{"num_hidden_layers": 15, "hidden_size": 160, "num_attention_heads": 5, "num_key_value_heads": 5, "head_dim": 32, "intermediate_size": 448, "vocab_size": 8192, "hidden_act": "swiglu", "norm": "rmsnorm", "norm_place": "pre", "norm_eps": 1e-06, "positions": "rope", "rope_theta": 3200.0, "rope_fraction": 1.0, "qk_norm": false, "attn_scale": 0.177, "bias": "none", "tie_word_embeddings": false, "parallel_block": false, "init": "normal", "init_std_qkv": 0.0326, "init_std_o": 0.0, "init_std_up": 0.0326, "init_std_down": 0.0, "optimizer": "adamw", "learning_rate": 0.00178, "lr_mult_up": 0.675, "beta1": 0.9, "beta2": 0.99, "lr_head": 0.00343, "warmup_steps": 235, "schedule": "wsd", "decay_fraction": 1.0, "decay_shape": "linear", "final_lr_fraction": 0.0, "batch_tokens": [16384, 32768, 65536], "max_seq_len": 1024, "doc_mask": true, "train_tokens": 168300000, "max_steps": 4832, "dataset": "wikipedia_en"}
Each number is 500 + 50 x the weight over its row's rms, rounded and kept within 0 to 999. Layers, rows and columns count from 0. Numbers have three digits each. The size before them is the row's rms in percent of the matrix's.

# k: layer 7 attention key, 160x160, rms 0.0781, rows 30-31, columns 0-159
# q: layer 7 attention query, 160x160, rms 0.0771, rows 31, columns 0-159
# v: layer 7 attention value, 160x160, rms 0.0522, rows 0-6, columns 0-159
# o: layer 7 attention output (transposed), 160x160, rms 0.0496, rows 0-6, columns 0-159
k30 096:460572513564527474500448471522493524468517523570546475518496545555519522497538515622470523473524510517584609522563603409442426523442602552522536457565609453459499546527497466592482506484499652582571479477465439445448534501404426562520414493419508488431546569477476451461469491440492430522503408504477470481350421544491453520469473472514496450535430521469612497485527537477581556486385502519481508471487495491466495517551589433494581480529544512453456519493472468482495474443480474
q31 097:550499442509530483435412502570483500514514482454487666451586543445495504493480552551494527554484486539414468463363462414532458551526439519449458447561434526526509510521416567450512575434512367506512566497447394510530470509452533531472562492525529492576482499562437503640433497498466484532448527503495479531522449425494498542513501587569487462462502460479535576543507436389432471498507570540438382549576503487509477516489467449501505438427423519564516537532461549448446477566532533
k31 086:488537537572506523537588490457506552460517460483427441611458538500539647510519465496505498397417505480487488472635550476493472448505541517482568495507535540462493527492462557555485560467393421415506499513508414550514495473469468592525397371494480611528542428475438441506521469501500460498541495447481515475421424497488377515494432534508469463511464404480397504482496507496505556494496447432511478521557547480413502429521526461452473480520494489416570531483460517622438441397486539
v0 106:447457454518525608550501571477558572537538569443592494511571571532547492460510528528460514495532562473469489535536538473586521541476556410594477441422541575538519430548511493469500436456466461500488478482438519473582493568541587566578537627513547592450564472520447482532538546474387441418512515468522592481573481500535472405480565514436474486514439423510433558538534508490432504475467514506468514482447620580496496525433500507536508540517528559502471545503455447565496619542615512
o0 106:413437533500506514501549514549443532557551488497485539516524483491475472452489494493548450519482500458485471485484518503558420491530535390454521521447503510494474548459502519439514495493479390529473522502492542523497437443491694402484680548491547502637476506446530508476521471505523442487538581482479498478502506498593492444546477451496451440459568509467490478474534489426561435471506531501528532391405465536513495429462447490518476540523576486478447738506567477400465505459493505
v1 101:468531529474444541514477524501457467439452543437503441424499471491526460547440466511620597539585462454361521477529419509528478545465520511600543460523535398485512491510530499526609463467366470507553465405527473509615502495497528457614521497454475504469444465407525527575418500437539481488621515441406441458460463510478485525517430500471505551521507458546415456531447532475513491526437505557496438491506490525502490518575559445472482610495557558437467505520619475528518534473421420
o1 102:520455457548518438458475476522465541527410562467512576581582483494553563478462551540382439493487545599432512521489532504512526527544508477508606563425525546476537548543492499494438488474539512510470473512520439465488500426491472475440519512509576486506507561514479396463580481542389458546421431558590527483480574503516565443487499531566643507538482515561532506402574465464427536519523421386417588527377530503441481391502560523527505490474540467582497541494520594503469517558496550
v2 101:470501540511552568547411501472601484508562573553549485513545546547525532494399500483464481568521527431513514503519502474520502495468662466565540594430479569513428444496502471512462494453444559429483511449504445395456511604433508542438484521498479417431521453539524473530479514409550454489507469478488540554468478467519458454468561406495506471533567492477483471620537530538612484476603411488521492507523625544449456550490540487512420543572626615495473500428493460532465499501433472
o2 098:501463567567501467476620495494416494502430459483410544434420509510510507486470459577485381579452466501427393488434456477460447531482433534472476496551494488522557521452450441456532549517500567564443502554515496542504448357447585413583563475561424479572469528477484524444515460488562576508516522487503502468499528564513522643508517536527472605428597591487460511513502506511433552514460600486500489501564432523560542465368497523520492495441449458467460497492618486499492522499514513
v3 113:532478564446497543482495489460565419456553530436569482400538473494576493499465457483602500487539446501376461476521581509497509492421526466565529397531613465473517560499504453493565492499411508502612466456491488512567476543457514506590493528499496492444507453343529522547495524391543460471610505448496403498511476549528508524624488439539508471526504552530454477556528583498564450432502478550510477491451571505514533554545575415503523541531592520456480501576593468413463530437447449
o3 108:499478451585570461483481522562429563541420514469473540562501501418522548513459525545361489525482583568506487513503497454490489515589526535535504593434510531543461502561404502487447492471575514563433491515579492465551451409521543372476536450494545457544477511554490461537522472563435461541486540493553584464494540552462504527453483507525631546538461492492543494378465495400430555493515445471420562435452514524517467444506512612495486522412471502520497676503480485590513455541540538
v4 091:534511489366430445530560481487527411502499484569399438515466508443507479476581461464515418513494389483500475491428492486436555461480425531518472451536484620465491564408510473494425584517488519548484512598592475545482540485490424473414495400533499435482550547490491504505434538564592509547502522591515495502572488527497506489542563517565546539475485605489563455462583470473493480480557517448456519519495412467538533535555435522512562517611442389518536444493515511419522367554450512
o4 089:575561474518468489506394489470515546423440441519511480506483498522521502548513507494514548512495501570527471535493504473418502461502513636561449503578481397498448416508467532555518496511505528473536487477498491493510518492507386542464261443586433497486478427527497517537456493473445581484466457504481503474466430482389452624459515509459515509508444513546574505529430499498538557515478515553541478551624509472528524543560487523438457420447403546481523364552413552576519478452494506
v5 094:540530618527576380460580478563474452499480581466540511439491480496504458485563494421575540478516548501474451440554540468524530465542487500495446507520562497482432520478540502457406561492594522467542465506529458541491498524372491516537514445477428463414596581429450519457421497429563490514455469439556451456570563586539502546627478467592492503473485589488504447536503504458500478424433490450538468492413595492476499442550521609525556553600490430513476508556513521409509483420523472
o5 087:540485412531572528523499386456489508528473481438523563447452446456491528521431521578397623486627455482518577457463516550501554463559507421501544501517573481531512473619422503573630461503565494569454517505461552482541512511558518502545452475518570475491491403520526536578481512547477559541529505485531522511463478461440529474468511438460615493586371453567484495374434511488426495473514483494493543420523498502536494546503515529510486547443482567521533559539393421583515484545456444
v6 107:474468579467485531506512406504490417519413465435619492437453570473609531489505489510592478408452417497393495488459584564467484481466478533417506474546453451529461520567476491445598450512474477522511534461433529583487507501507502512548491538508484583527367453442457535410558501476437498464491521495507566504503534487495472507526468575536482483498467537529436538448444492491452545458431558485495476497530486475501563547564535484420462500463406573505534494730535542468484433438517576
o6 103:480525447551538502516455523549548523457468541565533504537575524436457511441511478455458510453569536556554616583649430507506509538488545535541505517512524628510471480541554494463413589497489489520475495616539512532537500541577448515494541502426449513584520521548561483592536469541567411518462463539606447489486440555459425496486495487519423466510372500458557450463516478477536503581484369505401527468472551462435490435402480501470572550551561554507528498439471404551502489486512551